Each number is 200 + 20 x the weight over its row's rms, rounded and kept within 0 to 999. Layers, rows and columns count from 0. The size before them is the row's rms in percent of the matrix's.

# q: layer 6 attention query, 256x384, rms 0.0558, rows 214-255, columns 240-287
# k: layer 6 attention key, 256x384, rms 0.055, rows 214-255, columns 240-287
# v: layer 6 attention value, 256x384, rms 0.06, rows 128-154, columns 240-287
# o: layer 6 attention output (transposed), 256x384, rms 0.113, rows 128-154, columns 240-287
q214,106,214,187,223,192,163,214,181,198,198,251,227,208,209,217,201,178,196,190,193,219,184,179,179,197,162,209,210,183,190,185,205,171,201,168,165,204,235,181,226,211,210,160,219,181,173,199,178,220
k214,103,194,196,196,158,221,206,205,219,197,199,180,219,203,168,185,163,183,203,179,164,224,209,219,205,203,174,202,200,172,210,186,221,201,217,190,192,179,252,184,242,213,202,167,199,212,207,197,198
q215,106,191,186,222,195,227,224,194,189,209,199,180,210,172,199,206,175,193,201,173,168,194,198,200,192,168,238,178,184,206,196,210,219,203,185,239,213,176,216,224,172,220,214,230,254,193,201,208,183
k215,105,190,214,200,206,243,211,179,228,209,191,213,194,194,193,198,235,219,183,185,223,222,214,183,206,181,196,204,200,239,186,214,219,218,224,205,180,210,219,203,186,187,181,227,186,220,201,194,190
q216,111,181,227,215,199,237,216,194,173,226,221,193,255,209,188,164,180,208,225,185,212,185,200,192,159,195,205,166,219,178,190,207,228,182,202,189,194,198,245,166,215,226,202,180,225,182,212,217,216
k216,108,205,184,196,184,209,199,201,228,220,197,211,171,196,174,192,191,193,184,178,187,229,218,208,202,230,190,225,194,206,227,228,170,167,201,173,228,198,210,174,197,176,147,164,237,217,143,183,202
q217,102,199,215,237,183,194,204,199,190,217,197,236,206,182,218,211,198,169,212,211,224,184,180,173,184,195,164,185,195,202,197,245,180,198,219,226,207,208,218,192,168,208,162,180,198,196,227,182,171
k217,107,215,194,160,235,207,219,192,223,195,190,256,197,212,202,218,189,208,202,201,234,232,168,227,246,184,228,210,200,157,184,175,191,187,200,232,209,220,185,171,199,236,199,198,197,176,179,233,178
q218,117,213,211,219,180,173,207,207,215,228,192,220,215,188,193,173,205,179,214,193,202,162,198,193,206,201,212,216,199,183,188,169,170,195,214,186,224,202,196,232,209,222,218,206,180,163,209,198,189
k218,104,191,205,181,207,162,173,178,211,189,221,213,182,188,227,200,200,193,187,207,218,216,206,195,176,176,203,174,190,158,237,191,213,190,210,171,210,199,197,192,201,186,184,181,183,214,185,197,218
q219,103,196,190,158,203,217,181,219,199,196,181,194,214,187,185,186,179,213,190,188,205,207,166,213,174,203,178,191,177,166,204,226,225,218,193,175,194,235,196,201,195,213,227,223,217,178,200,201,180
k219,102,209,216,186,184,179,226,213,197,188,205,160,175,204,238,188,209,210,211,176,224,171,169,231,202,253,207,199,207,218,202,223,188,190,220,192,146,203,180,180,171,185,193,178,175,187,192,211,210
q220,099,200,204,230,202,215,204,221,195,238,195,160,191,176,189,222,210,209,186,198,189,162,188,192,199,193,200,209,214,194,214,172,181,154,199,197,213,221,217,227,178,199,194,197,220,193,202,210,197
k220,094,210,188,188,196,208,207,177,198,222,183,175,191,180,214,170,205,194,198,198,219,227,196,195,237,219,181,212,188,215,177,200,206,178,194,180,201,171,237,200,232,194,199,194,205,189,161,192,183
q221,102,164,181,180,207,209,225,220,217,182,206,197,199,225,199,227,216,188,217,197,197,187,182,179,179,224,212,178,205,238,185,235,177,222,187,168,229,197,210,213,208,218,196,221,179,203,245,210,140
k221,100,172,194,228,203,206,228,210,201,214,216,195,181,201,197,191,188,194,225,211,248,164,193,196,200,226,185,175,212,197,212,218,206,204,214,199,197,166,172,212,195,185,200,199,174,221,186,213,212
q222,101,171,227,211,193,196,189,176,216,170,181,224,211,210,221,217,193,197,211,209,223,197,167,179,194,230,191,181,210,214,222,187,199,198,180,226,176,193,178,196,205,188,180,231,187,209,186,185,186
k222,103,222,175,196,228,152,217,195,217,226,172,224,201,170,223,191,212,187,177,190,164,222,215,196,178,175,189,219,194,203,233,182,196,184,191,177,206,234,229,184,233,188,201,159,219,183,204,145,155
q223,101,204,235,212,177,177,199,190,175,219,191,217,220,204,203,185,169,176,171,203,187,162,224,199,169,206,208,177,227,209,204,197,193,190,208,160,218,203,214,203,179,240,223,189,186,199,213,187,140
k223,096,191,207,212,214,193,193,217,199,207,180,195,166,202,205,214,212,199,219,181,204,193,177,197,204,242,203,230,191,185,165,221,217,192,191,222,220,186,194,226,221,174,222,185,220,200,183,213,212
q224,106,167,194,208,241,188,187,190,188,211,167,203,152,235,212,197,161,228,187,177,208,210,197,178,183,196,183,189,165,239,205,201,194,226,176,176,230,211,181,201,206,178,188,206,191,205,195,206,232
k224,101,185,194,190,191,202,224,214,182,202,236,203,205,227,231,219,151,222,205,207,203,221,214,217,197,199,224,203,194,217,175,195,202,184,186,185,187,230,200,185,206,224,217,203,218,187,222,247,157
q225,098,220,168,218,235,194,195,194,207,218,194,231,241,150,216,183,211,197,169,211,174,190,205,230,230,189,196,212,165,229,228,188,227,198,210,170,188,189,216,220,232,210,211,236,186,220,192,194,187
k225,094,200,219,137,205,199,185,185,227,192,208,157,213,217,199,207,206,188,157,198,237,186,223,219,195,198,175,203,227,198,196,182,199,203,224,209,188,178,169,217,188,218,197,182,219,187,209,193,191
q226,106,232,196,200,207,225,212,222,224,192,216,191,208,224,195,243,222,216,228,195,217,224,223,216,198,203,191,225,202,180,210,173,211,190,195,210,182,191,195,206,256,193,202,222,191,195,212,223,189
k226,105,198,209,222,210,170,237,205,210,180,206,198,195,213,228,170,203,160,158,221,213,217,209,216,208,153,186,167,180,182,199,179,192,184,207,194,161,204,194,192,199,198,219,202,208,196,251,187,219
q227,108,231,206,224,213,219,193,195,189,217,189,205,187,153,229,206,208,220,224,174,227,176,208,197,175,218,184,199,173,235,214,198,208,218,201,214,221,158,165,224,207,191,186,231,206,196,196,223,185
k227,105,159,161,199,160,208,194,170,199,199,221,197,198,227,221,160,187,211,194,203,184,243,221,181,215,168,222,184,159,207,200,185,231,216,217,183,239,237,198,179,231,222,189,217,208,241,213,187,184
q228,105,228,181,189,219,204,220,202,178,164,192,204,207,245,216,187,215,211,205,205,176,207,187,206,198,222,191,219,201,203,200,196,197,185,210,227,178,193,170,177,181,190,217,190,214,226,188,213,210
k228,107,242,213,191,223,205,178,215,227,208,218,218,170,185,192,215,234,206,209,217,197,213,166,172,184,191,217,199,179,171,186,221,232,183,194,160,207,228,181,170,179,206,226,203,180,194,221,179,167
q229,103,194,199,180,164,215,191,209,216,219,207,244,205,214,184,211,160,218,234,194,202,174,236,211,194,214,206,159,207,168,210,208,198,202,171,209,216,161,203,211,185,228,191,224,215,234,169,195,202
k229,104,230,192,208,192,179,180,206,183,186,171,230,199,163,201,207,222,181,217,191,190,217,201,202,183,212,186,228,196,195,192,213,203,199,220,211,209,188,178,227,204,166,155,164,208,176,186,192,154
q230,109,198,204,199,186,223,236,233,181,232,179,225,149,186,208,201,178,212,185,198,186,181,213,196,207,221,185,148,180,200,176,203,196,152,213,211,199,183,251,184,200,165,232,144,198,189,170,210,208
k230,101,221,176,229,199,208,183,231,201,185,166,196,210,164,210,202,213,223,232,209,202,206,205,189,211,201,185,211,174,184,230,162,178,231,177,227,195,201,205,205,177,219,222,249,227,197,188,213,183
q231,103,176,219,198,178,194,209,196,191,185,165,215,205,187,189,201,176,265,196,174,249,191,214,225,173,192,231,201,193,218,213,225,213,214,227,187,213,201,157,206,186,201,161,229,214,211,211,239,176
k231,105,209,215,193,233,184,191,213,218,173,225,165,200,223,222,211,202,189,229,213,206,204,167,218,185,189,191,181,193,218,203,213,212,216,203,226,247,256,158,198,203,198,226,241,211,192,215,167,222
q232,104,226,196,159,194,221,225,191,202,173,178,173,182,186,160,199,211,182,159,209,196,212,176,152,224,209,200,200,193,202,179,255,207,190,220,184,185,191,237,190,212,166,187,215,185,180,206,172,207
k232,099,197,223,177,191,209,197,214,197,214,186,224,214,205,218,198,194,173,179,209,204,198,169,237,192,192,198,197,214,188,237,183,187,238,242,212,190,194,226,235,203,227,236,191,207,183,215,209,206
q233,103,229,199,217,222,230,189,225,202,198,203,202,190,172,175,201,222,204,239,193,173,146,228,241,184,199,193,170,179,202,200,210,220,203,188,211,184,211,193,216,192,166,205,219,200,189,195,194,197
k233,100,221,176,208,187,197,185,189,186,184,166,236,202,194,201,194,191,168,209,172,218,223,194,201,203,200,211,199,203,214,218,195,184,200,223,221,193,206,187,221,222,182,196,180,211,193,156,203,232
q234,099,192,190,180,186,164,156,219,205,203,183,198,222,211,157,210,185,187,158,214,207,215,183,210,208,224,206,191,161,214,198,214,215,208,200,204,217,201,228,189,227,247,188,207,206,187,218,203,207
k234,099,214,194,201,216,191,222,155,163,179,218,190,186,185,226,181,196,203,218,186,173,201,207,195,194,185,200,200,210,191,208,204,204,212,192,207,201,201,243,255,202,178,227,200,198,239,190,171,210
q235,108,201,222,193,223,218,166,171,182,171,218,213,189,182,201,202,207,176,235,232,213,208,195,206,179,212,215,224,212,239,194,174,187,229,235,168,239,214,176,233,211,185,206,206,175,198,194,237,238
k235,103,188,164,207,172,182,194,153,256,183,218,226,218,233,220,203,209,218,179,198,187,212,209,194,204,200,210,218,195,208,194,252,215,214,187,189,218,221,179,165,209,175,187,211,220,184,177,193,182
q236,102,166,198,195,217,190,195,184,217,208,214,218,225,192,216,214,193,177,230,180,193,176,180,179,165,220,205,212,194,222,219,205,233,202,226,231,181,196,214,193,196,227,218,176,175,228,172,242,165
k236,104,187,205,188,192,226,211,191,195,215,208,233,226,167,184,211,168,188,191,200,156,219,202,172,204,202,215,176,212,202,192,212,202,174,208,200,188,206,206,193,216,208,177,217,197,200,175,195,249
q237,104,180,187,198,204,182,211,187,215,172,204,216,202,180,240,187,224,180,211,221,185,178,189,191,208,183,224,215,193,216,169,182,253,218,202,190,201,174,174,196,194,230,229,220,205,213,226,204,181
k237,102,220,168,221,210,218,210,195,196,213,201,187,178,203,155,189,219,224,197,204,204,213,186,182,183,169,189,192,162,212,185,196,205,183,204,220,210,212,217,201,193,171,202,211,198,201,199,176,221
q238,105,201,186,212,204,200,212,211,186,190,156,183,222,201,180,203,177,204,208,189,200,188,190,165,190,187,208,200,209,230,214,194,199,209,160,206,227,221,217,198,209,206,205,208,178,194,200,188,193
k238,106,163,190,220,221,227,209,208,198,218,179,175,194,180,208,205,214,198,176,182,172,217,214,204,192,234,192,208,185,213,185,213,193,238,203,234,202,237,196,194,192,164,230,214,241,205,206,163,178
q239,101,204,191,191,181,159,199,199,215,179,221,216,200,247,187,239,152,209,190,184,213,201,241,214,217,202,226,200,178,196,205,192,212,218,214,203,223,237,215,214,188,168,200,195,215,211,211,172,201
k239,104,223,213,220,224,221,193,195,212,231,194,194,160,143,224,215,204,205,200,210,197,165,202,210,202,180,206,217,192,219,204,212,185,192,188,173,218,210,185,215,197,204,202,219,168,221,211,202,172
q240,107,177,209,176,209,217,195,188,204,185,212,216,233,211,209,234,180,218,196,195,203,187,194,208,167,183,211,217,205,137,192,182,228,207,212,206,181,222,188,168,174,185,227,183,182,177,200,168,251
k240,101,216,201,200,214,184,204,198,195,205,179,209,206,218,188,195,215,194,214,198,220,233,200,205,195,207,198,172,195,193,188,226,154,214,165,192,186,219,214,218,201,190,185,204,210,205,179,188,166
q241,100,166,210,226,226,212,204,206,174,187,211,183,163,206,220,197,204,183,186,208,205,230,220,199,201,171,199,184,206,199,214,232,175,191,194,226,224,192,197,199,209,202,164,238,212,209,245,212,171
k241,099,217,183,192,241,213,198,233,218,198,204,207,200,250,210,221,210,209,198,212,188,222,201,222,204,187,202,178,200,237,187,189,214,227,192,191,203,220,179,175,173,239,198,182,194,213,183,214,208
q242,100,204,242,212,203,224,219,204,175,191,224,216,180,223,192,191,174,174,205,194,184,210,197,206,199,180,214,220,253,211,201,181,198,189,205,229,169,207,224,193,230,180,209,202,222,220,209,172,186
k242,099,171,168,218,221,169,180,197,222,226,188,188,229,157,179,215,193,221,198,214,219,196,189,194,171,211,176,190,161,213,162,163,193,173,188,211,215,201,200,220,174,184,248,207,202,203,183,182,234
q243,101,193,167,186,198,177,184,193,161,213,184,252,207,243,177,203,219,162,213,194,224,185,191,163,206,212,191,176,152,186,175,199,188,205,233,202,172,212,175,214,192,195,221,197,193,172,170,211,227
k243,102,192,190,178,185,219,214,219,222,202,201,161,211,220,196,194,167,212,194,188,169,185,214,223,190,200,189,208,253,198,214,214,183,187,165,177,207,197,163,225,210,174,238,175,203,212,198,192,205
q244,105,197,258,189,208,174,174,176,206,234,197,219,198,182,203,248,207,210,191,206,182,196,220,196,237,186,204,193,205,193,203,210,217,212,218,203,180,180,161,209,203,202,201,216,171,196,211,201,203
k244,107,227,202,228,146,205,193,186,234,202,198,217,219,204,208,223,209,172,182,179,212,217,200,208,216,216,177,205,211,197,241,180,153,205,205,191,161,229,206,219,209,243,213,238,230,231,215,196,191
q245,098,215,218,231,191,164,161,180,231,187,199,201,155,166,225,204,225,193,210,240,190,219,182,197,199,205,214,197,228,205,219,207,212,209,168,179,211,212,188,228,210,176,207,162,213,192,201,197,217
k245,104,175,216,201,189,187,203,192,184,212,208,198,209,219,176,224,177,183,206,210,173,199,204,181,204,198,203,231,187,225,214,193,195,204,218,212,197,195,238,216,213,219,169,228,169,218,178,238,193
q246,101,169,187,212,215,216,202,197,216,203,182,191,232,195,225,218,194,205,191,221,163,204,193,227,188,211,201,184,218,209,202,216,211,220,183,226,225,241,211,184,229,234,172,202,241,197,208,173,190
k246,103,208,227,184,202,200,192,171,177,197,222,171,195,186,201,186,183,197,209,150,171,218,182,157,165,205,209,196,222,194,181,201,175,211,189,188,199,227,205,216,182,158,167,190,190,221,161,184,161
q247,110,231,164,194,203,196,207,195,182,228,216,178,222,201,198,186,205,194,186,217,166,223,176,209,235,178,187,174,180,190,215,205,215,231,207,196,210,171,235,213,192,250,180,208,193,200,191,218,218
k247,111,216,195,201,221,226,208,221,209,194,207,200,219,213,190,189,198,157,185,196,190,183,200,177,210,184,222,204,189,171,225,191,168,182,162,195,190,205,229,200,208,210,210,222,200,218,218,163,230
q248,111,200,213,186,230,208,182,166,211,181,199,223,200,221,232,215,219,229,187,199,185,197,163,227,213,187,212,179,187,223,219,226,207,212,236,179,223,215,175,174,209,218,223,238,216,211,187,204,168
k248,109,221,208,195,203,221,243,200,211,183,219,210,189,197,226,206,176,210,189,194,209,226,176,159,205,183,231,210,191,200,221,221,235,209,210,199,157,212,208,166,187,172,216,202,155,196,230,172,216
q249,107,208,189,205,209,215,160,162,198,219,200,206,192,202,201,203,197,204,213,193,158,211,220,200,197,165,236,171,187,197,195,182,204,182,208,211,219,180,210,219,206,190,186,207,189,195,174,224,233
k249,105,179,196,172,182,197,208,189,207,200,199,219,195,211,167,179,180,163,210,210,201,185,219,183,174,184,199,230,172,208,181,206,225,199,227,215,203,171,214,223,242,202,184,208,208,228,197,231,228
q250,104,176,226,215,210,226,223,209,192,163,190,187,195,194,216,181,239,191,222,194,210,181,200,237,226,204,172,199,203,212,169,180,225,217,232,215,215,174,189,202,211,216,206,206,234,180,197,205,229
k250,102,192,185,189,220,214,190,262,225,215,198,173,192,214,226,194,199,186,202,241,187,240,190,227,231,174,190,222,192,208,232,188,208,216,207,220,142,193,214,201,202,153,204,191,220,173,172,183,228
q251,100,220,220,224,227,177,170,194,173,224,203,228,186,196,206,205,167,210,229,172,226,161,174,141,179,209,165,189,178,205,196,227,186,179,172,244,212,209,222,178,154,235,235,181,207,200,210,197,177
k251,100,197,194,200,207,176,210,207,221,235,200,215,187,170,248,235,203,214,220,205,177,194,177,212,238,184,240,172,233,204,188,213,196,205,214,234,219,197,185,187,198,223,176,203,208,226,196,201,228
q252,108,197,207,241,181,175,212,217,184,246,192,201,192,205,215,193,202,182,182,222,189,201,224,159,211,180,189,201,186,180,194,174,167,180,191,211,189,193,183,223,181,202,207,222,188,202,211,200,220
k252,103,210,214,176,167,160,174,209,199,204,206,192,226,167,207,205,203,203,172,183,195,184,225,210,227,220,185,181,215,195,193,205,192,201,177,194,213,209,203,202,233,183,159,185,188,196,181,167,194
q253,094,178,220,220,169,188,239,185,185,186,228,150,231,199,220,205,207,221,184,220,170,212,199,209,169,209,200,207,206,239,202,214,184,178,185,211,182,205,197,204,234,169,185,216,228,179,184,177,183
k253,098,196,231,199,211,173,177,175,168,226,184,176,177,208,232,202,184,185,174,194,204,169,177,183,201,196,189,219,220,213,212,187,206,208,209,177,230,209,192,198,179,192,183,183,194,162,224,184,209
q254,103,192,225,218,199,191,210,190,198,186,176,197,210,180,204,196,228,226,220,188,183,199,151,173,203,203,213,217,215,189,210,174,247,186,182,226,216,266,215,177,179,181,215,243,218,232,209,208,195
k254,097,201,227,179,205,192,153,168,184,203,223,210,183,206,233,191,176,204,197,194,179,187,196,203,191,227,180,249,169,183,180,227,207,217,218,204,180,218,200,195,176,185,221,202,210,167,243,167,181
q255,107,211,212,215,223,205,182,235,223,179,163,202,193,216,212,224,221,207,226,204,198,217,162,230,193,200,216,195,193,211,189,188,202,227,227,228,218,205,206,215,191,200,216,225,206,198,159,191,236
k255,102,202,229,171,194,231,187,156,172,182,201,215,177,189,204,211,219,172,224,228,193,190,205,213,169,183,207,228,184,165,244,182,224,217,225,223,180,225,226,180,229,189,219,189,170,189,176,245,214
v128,100,232,200,186,202,213,185,179,189,201,216,186,173,174,186,205,198,211,230,184,227,200,211,188,186,223,216,195,215,230,173,164,164,218,211,191,195,195,210,206,187,220,175,192,218,210,159,171,181
o128,100,204,203,182,205,191,182,185,220,194,175,207,201,201,224,229,208,173,203,226,167,182,172,193,177,204,181,185,210,196,185,153,193,186,208,183,212,204,208,240,198,203,217,208,240,188,186,205,211
v129,098,212,191,176,194,206,204,230,206,190,204,223,182,189,215,177,196,184,190,210,174,186,200,196,201,217,194,186,235,186,171,205,195,170,200,225,231,240,194,173,192,209,220,199,203,199,222,194,197
o129,100,195,177,209,216,192,216,195,216,185,240,242,155,208,183,174,185,249,217,195,217,208,216,205,187,196,230,191,206,225,204,211,220,196,229,214,228,228,191,175,203,223,185,195,208,226,192,226,177
v130,098,171,191,221,211,173,197,203,200,229,225,176,223,213,183,208,170,169,223,186,193,141,203,217,233,208,202,200,206,218,231,219,208,212,163,179,211,172,178,202,214,202,195,225,209,184,185,195,237
o130,100,185,195,221,221,195,196,187,207,201,162,211,206,171,231,191,206,199,182,224,200,177,193,213,187,225,200,200,212,186,187,187,218,153,243,165,211,243,198,180,181,223,176,182,193,175,209,170,165
v131,100,209,233,200,196,194,190,227,170,220,169,182,218,213,210,179,211,241,214,162,196,193,178,206,181,191,197,191,212,233,168,211,207,217,209,188,197,205,180,188,220,199,207,212,224,214,200,208,187
o131,097,206,201,206,182,206,174,186,189,211,195,209,207,234,232,178,283,219,165,213,208,195,205,175,175,196,180,170,220,186,187,220,196,185,197,197,188,202,168,201,217,186,187,211,188,176,225,202,165
v132,096,213,240,163,186,216,168,237,170,196,222,189,173,226,202,187,202,188,226,174,205,212,182,173,186,227,218,206,187,168,197,225,220,184,204,223,209,156,199,191,236,220,220,179,190,218,209,238,181
o132,093,176,216,185,231,176,218,228,200,195,204,208,210,177,228,184,218,205,228,225,192,224,209,169,217,208,214,205,210,213,187,157,194,212,198,206,200,210,207,191,200,187,210,186,218,228,226,211,203
v133,102,191,229,219,203,176,227,216,218,193,171,227,173,197,225,187,241,175,196,214,184,197,148,201,164,205,187,204,230,206,202,220,206,207,172,203,187,209,192,201,187,152,195,183,201,155,199,180,195
o133,105,205,177,179,215,211,187,172,175,218,209,221,219,215,192,236,205,192,195,182,188,204,215,186,217,199,202,176,177,200,210,223,222,183,242,186,193,193,186,240,216,209,151,186,190,214,204,230,214
v134,098,221,175,207,233,182,183,231,221,178,211,193,198,213,152,162,189,186,206,194,164,180,232,228,184,209,205,186,192,183,177,180,194,182,200,158,189,212,207,198,188,188,230,206,199,184,174,234,145
o134,096,209,227,212,181,191,196,182,205,194,195,192,206,238,190,218,171,237,216,226,202,221,200,177,188,188,201,202,190,240,197,203,200,195,208,198,223,209,202,200,171,167,203,183,176,185,221,224,153
v135,099,184,154,207,183,178,206,200,239,221,190,206,173,208,179,198,202,202,177,188,169,199,205,240,196,220,180,222,216,182,184,200,186,243,212,218,210,221,197,218,187,183,231,167,169,219,233,176,175
o135,100,209,213,173,193,193,207,187,253,193,244,202,205,198,171,207,204,192,208,201,176,212,198,177,210,192,200,210,183,226,205,210,228,187,184,222,204,165,228,208,218,197,164,191,182,237,239,232,178
v136,096,182,226,158,206,230,189,179,226,187,163,198,209,175,231,220,182,164,170,195,179,169,167,167,179,225,198,198,199,190,224,213,175,162,202,227,232,204,174,215,196,189,191,230,201,223,195,214,217
o136,094,202,169,208,197,207,180,178,188,189,262,193,193,192,191,162,225,195,192,200,221,241,215,222,186,209,181,234,187,176,195,199,195,192,188,200,186,224,211,204,211,220,178,175,179,205,205,163,182
v137,095,229,205,211,200,171,200,201,205,181,202,181,206,210,236,208,209,177,233,211,180,225,187,195,189,214,211,187,220,198,219,203,159,206,187,208,202,203,235,186,199,217,163,219,184,203,206,238,202
o137,094,154,220,214,232,236,214,181,191,216,188,223,235,215,199,198,192,188,209,199,222,202,239,208,204,205,224,219,228,223,208,197,202,190,176,198,186,188,182,238,203,201,206,168,242,221,210,186,199
v138,095,188,173,201,192,192,188,197,197,179,201,171,224,196,212,183,195,201,183,212,208,188,163,195,218,212,214,188,199,241,203,195,199,193,190,209,175,213,184,201,204,209,163,178,189,166,180,186,175
o138,098,207,211,181,194,176,183,204,194,182,235,176,260,209,209,178,190,200,164,204,199,188,220,159,206,150,164,226,157,180,201,199,217,192,173,208,215,208,223,223,211,218,182,194,229,213,226,221,193
v139,096,171,173,183,180,234,185,192,201,232,204,187,223,202,198,165,183,228,205,209,193,206,190,235,218,215,189,204,206,213,181,234,207,222,206,212,216,196,203,179,215,187,202,232,183,220,212,173,203
o139,097,182,174,201,201,194,204,211,213,218,230,166,181,214,216,219,201,184,194,176,182,235,223,157,202,180,194,203,244,184,257,225,195,195,210,173,194,198,179,214,218,199,164,217,213,164,201,193,197
v140,095,217,199,166,191,202,195,192,174,189,197,198,255,172,183,193,247,188,211,162,223,167,209,189,209,186,237,206,202,191,213,185,185,226,217,210,201,184,206,197,231,214,202,175,219,233,177,201,199
o140,099,170,197,191,212,210,188,205,208,182,219,209,223,217,208,184,193,222,222,198,205,155,209,195,198,192,189,217,212,197,205,195,143,160,204,240,174,198,175,227,235,194,189,222,204,196,223,217,188
v141,093,194,199,169,237,191,213,229,204,180,160,189,204,190,199,210,161,195,228,214,213,218,229,199,184,198,226,225,200,160,178,193,203,195,203,182,222,224,186,205,199,186,213,198,210,148,178,135,225
o141,093,191,218,201,200,203,196,241,219,174,215,219,196,148,218,216,222,196,183,212,246,203,182,166,236,205,182,205,182,209,206,208,176,229,187,189,171,188,187,208,167,156,235,199,198,200,197,210,224
v142,101,243,188,229,204,225,214,200,208,216,195,210,243,193,188,185,206,215,193,197,206,189,186,227,155,196,203,172,208,188,204,192,176,208,217,208,208,195,169,218,174,220,230,207,200,192,198,227,216
o142,104,219,166,193,217,210,201,187,171,182,199,215,203,211,197,172,219,213,206,155,194,211,202,192,212,204,152,195,184,184,212,236,215,203,234,199,203,202,184,227,205,197,207,188,224,209,182,220,207
v143,096,178,197,204,197,181,229,221,190,188,196,193,202,183,157,215,220,221,197,186,210,171,207,181,196,219,178,222,195,201,202,200,217,187,225,202,198,164,251,232,208,192,182,208,229,176,202,194,162
o143,095,183,204,151,235,227,174,157,214,214,179,218,235,191,225,198,188,181,197,174,219,203,253,189,182,206,216,224,159,195,182,207,194,204,236,196,188,207,202,243,202,235,185,202,240,200,168,173,175
v144,096,204,169,197,208,166,177,166,195,177,209,189,201,231,173,180,203,234,196,179,223,169,190,188,157,158,199,207,180,227,210,223,218,210,191,182,181,198,180,206,235,220,152,195,197,212,199,204,241
o144,099,170,191,220,184,216,176,202,181,192,180,194,203,180,193,201,202,181,177,201,207,171,202,206,202,195,201,229,204,186,205,177,222,149,197,198,171,218,156,246,178,189,221,190,222,174,201,148,188
v145,093,204,186,232,219,153,190,225,204,201,187,193,199,239,201,233,189,168,230,203,179,230,173,191,208,201,178,234,174,217,209,174,171,197,173,166,210,209,205,206,231,227,194,191,192,191,181,201,203
o145,092,189,202,212,210,158,209,228,198,195,192,178,225,185,168,210,189,202,216,216,181,193,231,176,224,188,197,210,208,221,203,186,195,158,236,209,196,182,197,207,201,202,181,202,199,192,221,219,192
v146,092,191,194,183,185,214,204,246,200,186,226,223,178,202,203,241,209,196,216,200,159,215,200,219,230,215,176,194,236,191,182,194,236,205,202,189,215,196,187,217,172,225,171,182,208,226,179,171,229
o146,095,183,214,234,186,207,209,221,169,217,210,201,200,168,196,240,177,188,170,179,228,202,189,177,190,177,208,196,193,186,206,224,177,226,166,195,200,184,170,173,189,207,239,209,196,229,192,191,220
v147,095,199,211,175,225,200,166,201,165,192,176,185,206,236,215,216,155,213,186,211,200,186,203,178,217,207,217,204,212,194,163,213,192,211,183,220,203,200,228,207,205,168,203,176,209,223,175,179,206
o147,097,181,210,198,223,188,203,205,187,211,190,212,181,196,204,215,210,229,143,209,183,181,218,209,231,162,216,201,257,214,167,167,166,163,193,204,177,168,219,213,215,216,195,200,185,196,205,200,203
v148,094,195,181,177,202,200,244,175,226,216,203,210,209,165,200,215,168,203,217,165,179,198,160,226,208,217,167,214,197,205,228,201,191,177,198,192,185,202,223,189,201,191,191,207,195,208,202,219,204
o148,092,178,219,190,180,229,204,224,205,218,207,223,200,216,190,243,202,197,169,191,194,203,217,181,194,184,189,215,223,177,208,183,215,194,210,244,173,178,178,180,212,200,198,221,167,182,197,196,162
v149,095,220,178,184,195,216,235,220,161,224,210,180,211,190,216,186,209,219,193,243,182,231,197,197,184,153,199,171,207,198,169,226,191,176,208,151,174,255,145,214,212,216,204,203,189,179,214,186,223
o149,091,193,181,205,213,174,215,182,220,184,188,177,210,193,182,192,206,183,212,204,221,176,202,177,213,187,174,207,226,205,203,210,209,184,180,143,174,202,179,195,220,198,202,208,163,198,214,196,220
v150,095,189,194,209,218,220,185,151,191,189,193,215,218,204,179,181,157,226,200,211,199,182,190,198,195,208,205,190,173,174,196,166,216,212,197,192,206,191,200,172,183,206,203,200,204,194,169,188,206
o150,102,192,201,193,192,215,170,198,204,197,218,217,222,216,196,161,188,172,189,202,207,194,226,194,190,234,187,216,196,195,217,230,220,205,190,184,181,192,208,192,201,234,184,201,233,240,200,196,225
v151,101,192,176,222,150,186,220,217,196,178,187,169,191,176,235,199,189,198,188,221,214,185,178,226,198,178,212,174,221,172,175,205,216,160,211,168,191,172,197,202,194,186,190,187,180,216,201,210,222
o151,101,187,210,229,208,217,156,144,190,209,192,253,209,201,226,224,177,233,203,158,216,155,190,167,189,214,200,205,221,225,213,213,195,175,177,194,196,214,198,222,182,207,187,226,200,235,189,190,162
v152,095,203,215,200,172,204,218,218,206,224,216,191,211,153,157,225,196,167,190,223,200,213,192,151,184,195,217,177,191,200,199,192,205,200,181,210,226,180,179,198,188,191,179,184,215,197,200,186,187
o152,097,211,216,192,198,235,225,194,183,218,203,232,213,145,208,168,202,222,225,162,232,177,182,255,195,233,208,172,199,197,181,232,192,179,199,207,215,205,217,196,182,196,222,188,189,206,170,159,170
v153,097,194,169,203,190,177,173,179,216,167,215,196,190,210,214,194,205,184,230,191,210,208,185,221,226,192,181,201,213,203,212,220,178,209,213,160,197,197,224,212,172,192,213,219,207,209,208,223,214
o153,099,217,203,221,183,198,184,184,220,207,206,208,194,235,213,208,176,190,204,234,191,237,197,220,189,186,191,193,215,191,195,205,186,189,194,214,211,209,187,231,243,171,200,197,212,195,202,204,221
v154,098,198,192,226,196,194,230,215,221,183,192,178,211,215,205,162,191,194,213,218,210,197,191,196,208,184,226,226,216,182,163,235,153,209,203,165,208,214,181,219,221,202,218,219,197,227,193,208,206
o154,092,213,215,183,198,205,175,216,203,181,217,234,170,199,162,181,189,173,230,201,183,206,234,212,224,184,205,195,219,196,209,201,219,179,217,195,212,159,223,247,217,177,192,180,205,176,184,226,200